From a checkpoint of a small transformer trained on Wikipedia.
Architecture: LayerNorm before each block, learned positions, tied embeddings.
Training: a variant of Adam for these matrices, 222M tokens, 6782 steps.
Each number is 200 + 30 x the weight over its row's rms, rounded and kept within 0 to 999. Layers, rows and columns count from 0. The size before them is the row's rms in percent of the matrix's.

# k: layer 3 attention key, 192x192, rms 0.0579, rows 150-159, columns 0-191
# q: layer 3 attention query, 192x192, rms 0.0569, rows 151-159, columns 0-191
# v: layer 3 attention value, 192x192, rms 0.0323, rows 128-136, columns 0-191
# o: layer 3 attention output (transposed), 192x192, rms 0.0342, rows 128-135, columns 0-191
k150,084,203,157,225,216,231,154,208,188,192,215,195,230,250,185,190,195,282,188,218,155,186,229,231,231,223,190,191,143,187,207,275,215,227,212,237,162,146,174,257,192,217,162,178,146,195,219,254,189,207,159,185,144,229,194,129,186,199,168,194,213,181,222,167,245,192,190,178,213,203,190,251,199,189,210,221,176,217,274,181,245,220,184,159,216,170,183,162,192,172,192,205,174,184,215,223,251,210,255,157,186,224,179,200,278,155,148,248,193,158,235,234,203,163,131,162,182,243,208,154,184,247,223,224,236,156,192,199,188,212,188,203,189,218,201,232,193,202,218,185,200,180,237,218,168,222,211,190,231,206,219,166,209,193,183,165,171,226,208,210,219,203,273,245,223,192,187,251,190,185,211,173,172,188,151,225,194,207,246,189,196,198,202,167,244,153,210,206,182,245,223,205,190
q151,089,179,213,216,202,266,159,195,216,179,246,202,242,195,201,192,234,229,190,261,241,262,246,149,206,229,232,187,200,181,257,163,182,241,205,180,222,196,268,198,201,157,196,186,171,196,214,144,204,182,250,157,200,168,191,199,247,168,259,198,217,203,221,228,227,195,146,182,223,202,196,258,206,176,197,150,169,190,142,153,194,173,218,194,217,226,248,216,175,194,207,220,228,169,207,224,159,205,165,235,165,186,176,224,191,204,209,190,200,159,207,190,215,168,171,216,235,210,175,166,209,165,198,261,231,243,192,206,170,255,154,207,149,198,199,227,183,273,164,212,183,212,193,197,197,236,237,221,251,180,202,214,162,229,200,208,150,230,144,167,189,213,181,208,217,207,170,201,181,197,196,235,236,174,223,184,231,238,184,166,162,171,160,234,150,179,157,213,146,193,205,125,192
k151,096,193,246,206,190,214,209,176,226,206,128,207,183,201,206,229,187,122,252,196,270,228,182,209,182,165,219,171,199,233,201,175,143,176,190,202,195,249,220,145,204,211,198,174,250,222,104,208,206,206,220,204,233,170,244,224,184,200,226,217,173,178,186,227,174,224,232,190,167,218,204,144,250,153,212,170,242,203,151,204,121,198,219,236,264,217,212,253,204,220,187,209,222,194,225,174,179,194,183,257,211,172,192,188,131,230,254,190,185,242,163,212,208,173,227,229,215,137,194,270,199,138,188,155,187,219,228,228,249,156,223,218,203,223,209,171,203,177,179,231,190,217,173,183,220,199,211,140,206,228,161,200,209,238,218,213,245,192,182,220,215,196,163,157,164,232,237,178,203,237,166,233,177,195,189,198,195,211,213,199,233,169,229,219,182,219,182,179,172,178,210,212,231
q152,088,170,187,215,162,226,173,213,236,193,229,226,219,191,185,204,196,202,170,230,194,238,238,163,199,238,216,183,191,214,346,193,184,216,225,175,246,188,242,202,214,183,208,182,207,204,215,154,243,180,239,164,274,162,215,215,232,181,226,215,232,191,172,218,207,169,146,186,224,200,188,264,201,185,171,154,151,234,155,212,189,174,190,195,224,199,231,203,187,198,220,221,246,170,236,196,173,138,187,222,154,195,184,245,202,199,200,220,181,174,214,160,195,153,207,225,234,214,100,198,211,185,226,234,210,254,188,185,177,271,155,225,177,188,150,223,195,252,194,187,224,183,202,204,185,226,244,214,235,182,197,232,214,210,224,193,195,229,187,168,209,214,165,207,183,205,139,165,212,205,170,195,215,198,202,191,225,195,222,174,208,192,172,205,172,200,94,184,160,190,204,166,209
k152,096,194,254,191,215,216,243,182,218,185,164,244,168,254,216,211,153,169,240,221,254,205,137,229,211,174,205,117,193,231,210,208,197,197,198,215,151,240,196,190,174,235,192,204,200,219,156,169,181,166,208,203,203,191,270,198,169,193,222,210,188,173,147,265,179,195,216,226,136,200,210,200,250,132,221,176,231,223,193,177,156,201,197,247,247,211,202,234,240,239,161,216,189,170,226,185,206,199,181,257,231,192,199,190,210,202,252,167,169,199,141,268,157,157,153,188,201,159,182,253,214,206,211,164,203,193,193,269,201,161,205,165,197,232,228,163,165,198,198,225,200,247,173,246,234,186,188,143,212,208,161,179,184,218,231,199,217,255,204,218,203,193,225,160,194,220,221,190,175,230,180,244,155,173,183,239,228,248,218,227,169,198,218,215,221,193,186,196,178,194,232,203,243
q153,100,206,173,195,207,148,215,195,199,230,177,186,172,206,196,215,163,183,195,127,172,143,169,259,195,181,171,192,192,204,168,244,215,159,195,234,166,188,132,212,189,235,205,211,247,223,192,265,190,245,139,239,181,228,188,194,152,228,147,183,205,195,197,151,211,224,256,216,178,204,203,166,193,232,206,255,240,213,270,235,226,229,173,197,208,159,141,168,228,210,198,200,190,242,195,174,235,190,225,181,226,225,221,150,212,185,176,210,212,225,215,197,178,218,212,189,146,214,213,214,204,260,215,165,172,172,210,195,246,147,221,189,237,208,205,178,213,142,237,172,205,180,193,197,201,175,177,195,164,218,218,191,231,170,206,207,253,162,248,216,226,180,219,190,173,202,226,214,218,215,201,153,133,231,188,215,156,150,230,215,246,208,228,137,240,237,228,200,240,196,180,277,198
k153,106,207,177,215,210,196,154,202,176,179,250,182,217,207,178,160,206,283,176,204,136,185,225,211,221,236,175,231,176,177,206,267,244,223,201,209,177,148,180,254,186,196,198,217,149,185,275,229,209,204,174,206,171,241,163,157,218,210,154,191,234,205,236,147,214,195,192,187,221,199,209,256,157,257,207,228,172,211,258,178,273,201,174,166,155,167,189,154,183,191,222,196,168,191,193,219,218,203,217,155,167,227,196,198,275,166,131,234,214,137,235,199,208,208,147,167,178,253,206,135,189,249,227,229,215,169,180,167,168,238,189,178,196,186,209,232,212,234,221,172,196,185,241,208,177,216,214,244,188,191,235,184,211,160,175,154,161,218,215,190,206,213,250,243,229,165,174,230,209,162,239,159,191,195,200,205,197,182,217,195,186,208,179,186,223,172,207,212,213,236,210,197,174
q154,091,226,252,199,254,248,201,132,192,217,205,208,226,205,196,188,195,253,193,202,248,185,190,184,193,168,206,162,175,134,198,203,175,241,151,191,176,197,170,236,171,159,228,252,189,212,244,187,181,211,205,175,166,191,132,197,225,173,233,162,234,204,194,174,260,199,192,195,215,186,247,250,172,205,213,211,254,178,208,125,206,201,198,253,189,179,243,204,192,226,187,198,174,148,111,193,198,223,193,215,192,234,191,156,189,178,168,170,206,198,188,277,159,174,140,175,193,205,199,162,241,244,208,200,229,174,179,266,208,151,191,174,183,210,246,220,208,213,200,202,159,212,170,201,211,235,221,192,198,196,224,147,117,219,212,212,174,217,182,158,230,183,241,186,214,219,209,190,195,220,263,235,206,194,245,194,191,183,220,173,134,167,168,185,230,218,210,243,218,182,194,208,212
k154,089,227,165,238,163,193,156,191,190,226,211,180,222,215,218,206,197,130,218,167,176,202,264,213,196,178,217,222,203,203,181,213,152,205,174,182,234,194,214,211,221,158,219,179,200,212,128,262,213,244,200,203,210,191,183,207,199,213,168,244,174,209,258,112,176,285,219,166,236,197,209,172,213,249,194,201,202,208,162,181,186,178,244,177,218,199,156,210,175,196,233,202,249,221,241,200,211,229,198,226,179,210,237,175,126,228,207,233,198,226,218,166,223,227,210,205,186,154,235,159,210,165,227,163,169,187,255,186,249,189,238,237,221,185,218,187,194,168,175,185,161,203,233,135,150,221,248,212,220,219,211,186,219,241,197,147,246,146,187,221,212,235,181,205,191,176,220,201,254,159,202,155,148,176,185,165,164,174,223,190,260,185,250,233,209,189,231,197,194,183,180,238,208
q155,087,212,210,194,223,193,199,178,172,186,197,172,209,217,238,195,250,187,253,206,209,180,167,214,203,181,200,238,225,181,62,174,206,185,174,214,176,224,209,175,209,208,166,173,174,182,164,231,142,205,188,227,138,229,190,203,180,213,176,216,157,201,249,214,188,230,236,215,197,215,195,129,222,213,246,221,239,146,228,191,220,212,229,201,171,218,167,212,188,196,166,183,172,207,180,208,196,293,207,206,232,186,220,190,210,198,215,192,214,211,187,211,224,239,205,174,186,172,301,189,194,167,162,172,189,159,218,207,208,143,232,210,221,223,246,171,218,173,206,222,203,210,215,183,216,186,151,184,211,222,202,173,184,205,170,221,151,168,169,230,156,181,213,199,240,209,240,252,159,193,219,200,193,172,192,210,193,245,141,231,192,202,250,211,206,195,317,222,212,230,218,154,189
k155,100,193,169,179,201,176,155,223,192,209,204,164,210,147,178,222,279,236,162,196,188,204,245,156,195,217,199,268,225,188,197,155,179,177,201,195,247,195,211,177,232,175,175,185,242,172,231,227,222,249,197,166,213,181,146,219,235,201,181,185,215,220,242,174,226,185,179,170,231,217,183,176,164,223,192,211,178,173,195,246,230,207,198,155,167,199,236,164,158,156,231,188,195,233,178,219,164,206,208,125,192,193,187,228,184,208,177,247,229,228,252,152,259,222,296,247,209,242,214,194,180,155,173,235,221,226,182,150,209,258,202,251,179,191,176,218,253,215,192,182,224,131,206,153,193,200,185,236,187,203,206,246,214,188,178,246,172,153,180,160,190,188,151,214,177,204,159,210,211,203,210,192,262,244,214,170,187,164,170,171,218,193,175,186,158,232,197,211,201,197,172,193,165
q156,094,172,164,214,203,236,165,194,192,243,230,176,211,230,202,189,217,200,181,188,251,219,228,219,180,177,214,174,234,170,228,179,205,250,203,198,215,216,175,174,188,180,191,180,226,234,184,183,184,210,227,213,199,212,150,161,231,199,246,164,238,184,256,154,283,208,229,200,212,200,144,249,187,226,211,209,265,196,185,154,223,198,204,239,277,181,176,229,205,245,157,193,209,182,203,191,184,214,142,222,199,218,241,138,177,174,216,209,211,176,210,191,218,192,146,184,177,197,165,116,241,257,189,228,166,226,269,224,210,178,120,179,168,198,178,169,213,195,212,178,203,223,154,134,222,259,188,197,205,203,256,226,177,220,233,183,230,219,154,168,230,210,167,168,198,216,224,196,171,220,197,226,128,144,225,221,182,218,233,194,227,143,181,194,206,197,171,206,185,209,202,216,223
k156,096,192,183,280,172,221,104,188,235,197,156,195,213,223,215,216,201,179,228,189,193,214,237,236,201,189,239,182,158,229,204,243,130,180,196,236,195,160,206,194,227,234,167,147,211,232,138,243,188,248,155,177,209,188,228,194,169,178,135,230,189,203,221,180,194,248,216,164,203,242,211,185,231,194,217,208,202,216,226,198,177,195,215,116,241,154,183,189,190,180,206,236,204,196,293,211,212,213,229,230,189,216,188,196,222,147,176,285,207,218,202,196,251,163,154,213,173,183,202,229,175,170,224,182,195,185,204,222,260,194,225,229,204,218,192,193,201,192,192,167,186,207,216,170,206,200,236,165,207,218,182,180,225,227,215,219,243,215,175,219,237,204,208,201,183,223,204,200,222,193,196,183,110,184,141,232,173,189,271,173,234,172,219,194,217,217,193,204,157,192,250,246,213
q157,097,205,221,202,226,228,184,183,183,163,247,189,232,218,225,190,269,181,241,268,222,219,203,167,206,216,218,233,212,174,155,148,193,221,182,198,197,219,262,173,209,197,149,167,144,171,163,178,144,168,232,194,162,213,208,221,226,183,218,227,162,206,245,263,175,224,172,194,206,220,191,153,217,174,237,177,199,156,188,187,212,186,247,192,174,243,200,240,186,185,186,216,213,193,173,237,156,267,177,222,197,164,193,230,203,194,219,201,202,185,174,197,244,218,201,185,208,174,256,183,192,123,148,201,223,202,203,221,172,200,188,233,208,223,226,223,199,209,194,225,202,201,216,177,219,184,161,195,239,212,182,191,179,222,174,225,129,198,147,215,135,193,209,202,246,202,231,235,146,190,204,228,232,151,189,201,209,283,137,214,162,194,237,242,174,183,252,205,183,217,212,109,185
k157,096,180,201,171,194,186,199,214,202,208,181,193,182,152,190,243,264,176,193,196,222,219,200,140,191,192,214,230,227,209,196,136,155,153,207,209,244,238,213,145,210,184,178,167,262,203,185,196,218,234,227,164,242,169,203,244,210,197,208,194,188,244,201,225,208,177,205,190,178,197,199,143,186,173,213,181,196,167,178,262,190,176,202,201,191,231,248,208,163,196,198,197,219,223,194,208,134,205,187,170,220,166,181,250,152,231,222,214,215,253,218,176,248,185,326,247,214,212,194,248,188,117,148,212,210,252,184,183,233,224,215,254,191,214,180,186,246,193,175,216,218,155,165,163,225,173,168,192,180,203,174,241,189,197,209,274,196,178,183,174,193,181,148,163,156,235,193,200,185,234,190,238,256,235,207,175,192,189,150,188,224,174,192,189,150,224,195,201,198,172,179,188,207
q158,087,185,140,209,145,145,195,251,202,203,189,198,172,202,190,214,192,164,191,155,147,219,212,224,205,224,187,224,207,276,212,218,206,163,236,233,236,192,195,176,236,245,182,144,204,200,151,237,214,211,204,228,224,224,250,199,169,217,180,224,191,202,210,212,159,183,215,200,180,204,154,187,222,210,192,192,161,242,196,282,208,212,173,152,210,186,154,167,209,169,230,204,238,229,288,183,206,165,206,194,209,183,209,232,216,206,214,238,174,220,232,136,223,210,259,226,194,204,184,221,180,204,204,198,161,227,221,144,203,256,222,221,221,164,161,167,194,180,216,170,261,175,219,197,183,194,179,190,180,207,180,249,283,183,208,180,251,185,233,223,187,214,160,211,162,200,198,201,224,196,140,148,171,223,149,217,185,182,221,194,301,214,222,178,193,187,182,142,192,203,198,234,199
k158,088,167,230,173,235,199,234,206,212,171,205,228,181,205,184,176,187,281,184,226,204,189,147,217,211,214,177,173,199,202,217,219,262,204,209,235,153,219,186,205,173,249,162,219,192,195,273,159,187,151,207,178,181,206,211,185,203,191,224,166,245,185,159,284,217,112,185,228,160,203,205,249,187,146,201,212,191,203,252,215,224,215,142,214,177,193,230,191,212,221,179,204,153,171,190,200,215,176,197,166,229,205,178,208,276,171,169,179,198,161,172,237,161,165,157,184,211,244,162,205,180,251,179,228,239,203,143,213,153,208,159,139,180,197,175,212,207,236,236,203,239,200,179,262,246,193,168,193,196,181,194,216,183,155,213,216,164,257,223,195,208,169,239,204,219,215,187,211,153,220,226,234,231,209,210,248,244,223,198,203,142,215,172,158,202,223,178,211,202,238,227,187,195
q159,100,213,248,188,225,234,202,183,180,171,226,205,217,198,209,189,240,203,224,267,230,235,195,145,197,213,216,217,209,189,181,155,200,218,195,157,205,221,264,195,181,165,185,207,136,181,213,128,184,153,230,165,184,205,203,217,240,190,235,215,165,220,213,258,179,203,164,209,217,189,219,196,203,160,217,160,169,173,164,164,176,186,250,200,176,276,249,239,180,192,189,195,192,185,161,229,178,245,193,201,193,171,177,242,188,219,235,177,212,177,161,218,218,223,186,185,233,174,216,199,193,128,154,226,242,194,188,207,153,216,193,205,183,219,234,219,195,236,151,229,194,224,205,206,210,201,194,211,242,190,185,187,150,220,163,220,129,227,158,212,162,206,206,215,250,183,202,206,152,177,210,254,263,158,200,199,225,254,146,193,132,215,197,262,162,167,220,222,177,225,221,123,186
k159,100,192,200,175,198,202,237,205,212,226,190,202,187,159,215,239,223,107,213,183,248,209,202,157,162,180,230,197,239,198,194,117,155,179,202,163,262,231,222,143,217,164,222,194,254,202,151,194,208,217,221,206,249,163,195,241,211,213,220,206,161,224,194,214,189,229,201,204,200,189,191,143,201,193,191,183,217,180,130,230,144,188,237,226,215,220,224,239,199,205,190,171,239,244,191,194,160,203,167,241,219,175,211,211,130,252,247,190,192,269,193,184,224,222,297,242,201,168,207,241,217,128,174,190,176,253,223,206,234,191,221,246,203,202,202,177,195,171,153,226,195,199,164,163,208,176,167,189,189,199,180,215,191,228,196,245,212,153,186,188,182,197,142,159,171,213,199,171,215,233,160,223,235,237,214,185,187,199,173,215,221,189,217,216,157,227,204,166,191,148,179,196,213
v128,109,193,218,207,232,219,235,237,122,191,180,209,174,215,206,185,206,182,203,189,205,229,183,194,220,198,202,214,230,223,169,197,191,183,216,224,153,239,176,202,203,224,184,207,221,244,176,204,193,181,192,225,195,189,262,184,147,177,160,225,183,213,213,164,181,168,287,209,201,124,215,181,200,215,187,184,209,193,197,126,177,201,214,186,196,206,187,224,211,264,156,194,231,151,223,154,180,209,176,229,243,194,269,200,170,204,226,208,216,189,187,194,215,171,184,141,230,159,187,221,200,232,203,212,147,144,222,211,208,95,232,165,229,220,212,152,177,186,170,230,201,227,153,193,207,178,182,165,170,206,177,204,191,228,227,170,220,212,211,265,202,210,206,137,219,167,206,213,191,213,205,219,205,162,174,224,181,271,223,257,224,185,201,193,281,211,233,201,131,202,277,220,192
o128,112,226,201,194,189,189,221,198,195,188,223,186,212,189,205,210,238,164,210,205,154,165,189,248,229,188,210,233,191,200,100,160,174,193,167,196,218,192,190,180,196,163,222,232,156,210,222,197,185,243,195,166,211,170,213,209,260,215,185,150,180,249,235,223,169,218,196,161,196,184,223,128,159,218,261,203,211,122,173,198,232,172,198,210,205,214,179,245,235,195,213,220,165,227,171,205,209,243,181,165,202,207,181,205,192,165,176,188,201,148,200,211,223,210,341,169,223,175,264,189,185,158,125,169,172,196,201,170,189,225,217,168,244,234,209,208,183,203,228,183,207,176,238,237,192,218,149,244,201,182,166,214,221,191,192,216,209,165,263,199,200,174,225,190,214,224,206,206,199,181,246,199,231,182,187,193,150,202,183,225,173,215,205,221,149,203,273,148,248,198,213,210,213
v129,067,203,127,190,220,178,223,224,239,149,189,221,213,169,195,193,243,211,147,207,202,140,142,251,282,208,229,238,179,174,214,172,201,174,227,191,218,194,217,206,218,161,215,216,226,238,225,192,175,211,210,218,165,250,214,194,223,238,197,234,224,240,186,187,204,82,164,222,173,203,189,166,208,238,229,172,187,164,184,208,288,201,219,218,231,227,224,218,203,159,185,265,166,283,197,173,169,195,193,167,214,185,235,171,195,237,222,188,180,198,167,162,201,178,194,202,193,180,207,180,246,185,198,203,177,199,193,145,225,197,191,209,185,190,160,167,192,214,183,221,200,158,210,197,231,181,234,233,167,219,193,209,215,193,231,157,184,202,189,202,214,218,231,273,211,221,131,213,180,187,214,183,185,250,127,268,217,241,190,200,175,224,226,157,226,176,212,177,208,214,196,198,227
o129,058,179,244,188,215,208,233,218,143,227,210,233,194,197,178,198,206,170,201,142,206,237,216,174,141,207,199,132,296,219,238,197,178,256,216,186,221,181,224,199,192,200,165,193,162,226,196,189,220,196,231,223,141,158,156,203,178,204,223,214,200,191,233,176,174,198,218,174,209,287,196,245,185,165,189,204,246,188,202,232,126,179,179,199,187,187,195,190,221,200,243,174,266,219,205,207,223,243,158,198,190,283,217,201,152,198,154,225,213,207,168,202,209,192,199,218,184,256,206,191,169,173,264,225,183,166,186,185,153,201,164,236,278,205,255,235,224,196,183,216,229,228,194,180,194,180,177,193,252,199,179,192,200,175,166,160,180,202,225,248,220,204,194,216,227,194,183,199,210,239,159,199,162,167,179,155,164,223,204,194,193,181,158,215,111,193,225,200,210,200,247,217,199
v130,102,238,172,175,160,137,226,206,211,161,182,212,167,224,219,232,181,164,214,282,187,196,255,200,220,269,166,209,179,246,205,240,176,144,216,195,186,233,251,194,211,256,208,174,218,205,206,190,222,205,229,219,196,227,168,268,198,237,187,250,224,165,224,198,157,187,224,226,183,212,285,206,234,216,163,201,174,180,195,222,193,159,181,158,171,178,192,202,181,178,200,204,222,159,206,222,180,225,238,193,158,186,209,181,223,113,176,234,135,200,177,169,187,180,196,263,195,196,211,195,162,171,175,160,270,167,154,185,220,149,204,213,206,174,188,233,250,184,218,218,193,211,164,217,215,238,229,226,168,185,141,195,245,175,189,194,176,223,183,224,215,179,193,210,202,192,225,179,163,211,227,197,225,195,192,247,180,195,178,189,167,212,217,192,137,228,172,204,250,240,248,169,161
o130,114,147,185,236,177,238,197,198,223,202,187,217,235,210,204,184,181,192,157,197,192,184,188,243,218,207,230,267,289,193,169,193,230,270,202,221,210,172,168,223,194,179,209,214,206,230,213,212,200,227,155,207,249,186,222,144,184,226,198,213,180,188,226,152,160,251,241,192,225,189,192,189,211,204,213,196,186,228,220,207,189,212,186,194,274,208,216,183,208,239,137,146,181,196,209,180,214,134,234,163,225,149,225,245,228,224,203,213,228,205,207,190,181,209,180,209,192,203,206,181,180,213,229,242,173,220,230,103,193,194,202,176,170,207,209,197,194,177,170,213,200,221,225,112,201,142,175,198,195,203,241,303,201,187,208,191,168,163,203,218,232,216,135,185,175,165,152,195,249,202,194,187,187,186,166,179,176,173,183,200,292,197,197,221,247,196,182,182,178,222,138,206,205
v131,060,173,176,169,198,204,207,145,226,202,215,157,227,139,230,185,203,197,178,182,188,218,186,247,233,197,218,230,206,191,195,227,212,156,191,182,214,243,216,210,230,193,184,183,225,208,215,198,235,182,222,226,194,202,209,183,218,199,202,215,208,228,153,225,194,146,122,250,177,216,256,202,263,217,219,217,198,206,186,281,222,142,187,255,183,204,215,250,204,170,210,242,200,188,186,244,211,191,144,218,202,197,194,184,204,184,175,214,156,252,174,184,243,171,200,151,194,191,241,197,222,223,207,212,174,200,173,194,191,218,160,151,192,243,213,214,209,212,234,227,159,233,150,200,287,254,248,268,213,206,218,142,176,213,165,194,165,179,178,153,207,222,203,161,193,184,197,134,205,191,210,152,229,165,171,227,162,209,213,206,181,299,222,205,267,222,211,188,206,194,157,204,172
o131,049,308,240,197,210,205,193,198,144,223,189,241,166,232,151,213,179,213,163,165,150,181,233,153,194,217,218,120,229,248,251,163,233,202,166,222,190,165,189,221,209,207,227,207,231,199,223,200,170,179,229,187,149,217,188,192,132,216,210,242,216,170,175,164,223,229,222,252,190,225,146,203,201,260,207,192,202,213,205,164,163,212,218,216,222,170,195,209,258,242,222,152,190,196,194,206,139,198,276,243,175,229,190,178,146,203,196,206,204,228,174,202,159,204,180,167,176,238,188,184,192,224,234,180,201,174,228,200,191,164,238,216,214,177,197,194,205,209,156,183,198,191,204,187,136,156,169,124,191,218,240,236,200,187,189,181,223,222,208,237,179,241,222,228,168,192,217,207,205,244,239,221,235,227,220,182,174,184,212,206,206,211,164,184,150,148,163,210,216,235,244,167,205
v132,070,171,199,204,195,182,210,210,96,181,188,288,156,229,162,188,173,133,265,219,208,251,220,141,192,198,186,205,217,191,171,229,223,213,183,192,172,189,192,276,201,206,209,192,173,257,207,199,196,181,177,228,199,210,234,224,181,201,228,255,191,146,159,190,173,180,277,209,194,149,190,231,176,180,247,180,213,232,207,125,207,247,207,170,228,221,191,217,181,242,220,160,279,182,257,161,189,230,239,218,180,221,207,192,207,188,235,225,165,170,169,195,154,204,199,206,243,151,171,158,175,211,224,154,229,160,196,226,209,163,256,182,216,173,201,183,199,187,197,243,225,215,198,208,223,203,167,203,219,208,148,164,197,220,160,168,213,257,197,216,220,188,183,156,201,204,226,230,177,221,199,230,187,204,254,201,195,186,192,216,199,170,188,224,160,170,189,193,173,189,243,201,194
o132,080,188,226,209,163,169,186,168,277,181,214,161,218,150,234,183,219,192,183,260,174,186,171,258,223,194,239,275,198,205,85,185,194,214,223,221,224,214,199,144,202,161,202,237,170,206,170,198,218,271,166,165,224,205,192,154,240,207,168,155,197,198,242,205,160,219,189,208,199,184,256,135,210,178,220,165,200,192,180,188,201,201,231,205,248,218,211,208,211,176,162,220,181,232,198,196,229,173,207,149,198,163,217,266,196,203,173,215,198,176,214,195,258,199,261,148,204,201,214,207,197,204,187,241,204,201,221,172,188,188,174,177,142,221,208,191,198,201,219,184,177,197,246,215,208,196,202,253,190,138,203,236,217,205,202,235,216,139,265,228,216,151,173,173,190,192,187,171,201,187,231,166,187,205,163,240,208,200,156,194,214,196,170,193,227,227,224,166,202,208,171,215,285
v133,077,147,241,244,195,238,201,244,180,198,192,246,173,195,202,168,201,169,228,180,203,208,205,167,173,164,179,182,260,182,166,192,201,255,210,234,159,149,157,150,231,219,211,223,199,223,186,200,191,168,211,183,233,167,249,178,195,170,220,177,205,188,172,180,212,260,229,179,227,228,174,198,201,168,185,196,218,259,197,111,217,257,188,180,235,175,190,203,240,210,270,152,234,151,235,173,231,201,190,256,173,190,187,205,157,269,236,239,224,183,258,215,223,231,202,160,208,211,186,217,172,208,238,206,180,177,250,203,146,222,166,155,185,181,223,237,204,172,180,199,226,230,199,158,155,179,166,122,234,233,199,210,206,225,232,193,195,191,208,206,174,222,181,164,208,155,184,221,264,194,203,205,146,157,232,185,213,197,225,148,253,197,171,207,204,174,216,214,191,192,187,200,182
o133,081,237,210,198,208,175,191,209,195,230,209,139,233,171,189,186,203,190,202,208,135,164,194,243,249,191,197,207,115,189,159,184,207,164,203,182,239,218,189,165,189,193,212,220,208,183,176,208,243,156,205,169,197,176,197,220,232,189,173,188,207,210,154,208,205,188,194,208,198,129,205,198,203,216,185,164,152,180,195,208,239,179,227,200,197,234,196,214,167,171,184,238,143,248,178,215,203,199,173,204,204,178,188,163,238,226,166,145,184,182,208,186,202,197,294,220,190,159,216,232,221,199,148,157,168,249,203,209,239,211,260,174,195,232,213,125,205,208,239,196,174,170,200,285,202,262,239,259,214,167,150,170,194,205,208,203,256,212,231,168,183,132,253,214,181,199,225,188,162,187,229,234,267,230,189,224,229,200,182,240,152,168,208,242,214,214,232,177,197,191,236,227,215
v134,062,183,136,237,201,138,199,218,152,210,212,190,196,178,183,177,206,199,182,192,187,159,128,204,228,210,201,274,244,156,213,226,202,238,201,202,198,229,195,189,196,186,167,169,228,207,195,226,236,168,211,188,206,201,218,168,233,192,177,287,248,150,198,197,221,126,192,225,185,212,122,208,182,206,87,171,199,192,224,184,215,231,210,155,180,196,190,153,200,246,165,243,180,219,199,184,180,194,196,219,203,189,237,229,191,198,224,224,226,153,222,167,172,184,182,240,216,206,196,153,237,155,168,217,203,211,221,192,226,211,208,189,256,215,173,203,167,203,152,247,241,152,253,186,158,153,214,172,197,198,194,230,247,192,235,205,171,192,216,222,201,216,163,269,229,182,132,166,183,209,200,203,216,233,180,271,255,213,202,197,202,192,183,181,194,182,217,242,189,210,190,210,183
o134,044,172,249,178,218,221,228,215,229,190,192,208,191,235,205,238,166,164,237,167,194,231,209,216,178,185,184,153,250,227,189,154,217,241,218,189,230,162,210,228,207,244,223,182,165,254,186,194,213,204,222,234,136,214,142,173,200,218,212,177,175,232,192,236,183,203,228,144,267,197,228,229,183,177,218,223,198,162,177,272,210,188,175,212,190,232,197,215,172,142,218,219,266,229,162,183,178,201,143,158,183,225,177,176,196,211,157,242,236,205,201,193,231,173,216,255,176,177,213,198,159,165,261,228,201,213,159,221,161,254,214,213,209,205,291,261,216,219,226,161,258,205,243,186,215,236,172,204,200,236,161,175,176,151,175,145,182,199,160,173,207,185,173,241,203,230,210,189,203,206,183,199,181,196,160,175,164,229,160,235,194,195,192,229,218,228,185,185,155,201,205,155,174
v135,092,132,274,203,213,193,201,197,169,152,157,291,179,230,173,186,204,146,242,234,197,219,232,146,168,164,179,202,167,239,178,225,189,228,176,229,156,203,179,216,232,174,217,187,192,201,200,169,201,179,206,192,193,200,211,219,183,202,220,202,198,192,213,225,162,222,233,187,228,211,314,199,176,194,307,186,187,227,185,170,143,190,218,139,232,244,180,252,215,203,277,154,265,187,228,165,220,204,216,215,187,200,223,175,179,205,215,221,181,220,162,209,162,160,183,165,191,191,220,181,161,242,230,182,204,183,170,160,212,161,213,165,210,180,162,206,203,163,171,255,193,226,188,209,178,219,208,165,205,197,165,168,206,235,202,198,230,190,195,218,224,205,188,176,220,187,239,249,201,182,231,227,158,175,205,207,176,187,218,195,243,147,183,202,142,202,211,209,173,221,220,180,166
o135,105,261,173,210,177,189,166,167,204,217,207,148,240,170,196,143,191,216,163,219,115,148,177,265,264,203,246,290,250,193,135,192,243,181,216,195,232,192,176,171,187,147,202,231,192,211,195,217,250,208,161,159,266,187,206,170,215,194,175,212,184,191,208,166,132,179,221,215,176,163,189,152,236,177,200,201,163,198,231,207,215,216,222,212,219,175,182,192,179,214,147,166,134,201,199,198,252,180,212,185,219,177,218,247,209,201,168,186,176,184,192,173,211,233,290,203,199,193,202,217,205,201,193,213,195,217,232,163,231,163,205,179,177,252,209,197,224,212,232,191,210,210,205,164,212,175,219,245,205,150,196,267,226,159,195,230,183,193,265,214,193,164,197,179,170,187,191,166,197,229,207,187,214,207,192,212,229,211,174,217,217,167,227,197,256,196,208,191,187,200,171,229,269
v136,102,204,258,184,195,173,219,193,184,173,182,244,176,255,163,159,159,210,241,229,204,176,210,215,176,220,177,202,179,242,181,222,256,215,153,185,139,242,179,228,195,155,203,184,189,193,184,199,255,191,253,212,210,207,223,210,170,193,201,211,163,142,213,211,173,220,328,193,230,140,232,187,190,203,268,187,220,206,196,126,158,214,184,192,205,223,205,226,205,238,225,151,219,160,205,201,206,213,180,211,156,211,212,207,169,208,225,151,187,196,174,207,185,217,184,184,180,188,200,150,147,210,167,202,231,180,234,171,199,151,241,190,211,246,189,199,165,141,192,242,191,218,215,234,197,223,168,171,183,187,163,133,216,182,165,185,217,223,205,225,219,220,220,189,212,212,240,205,173,225,205,303,171,187,211,193,200,223,224,200,193,142,182,222,178,152,216,182,179,231,237,185,242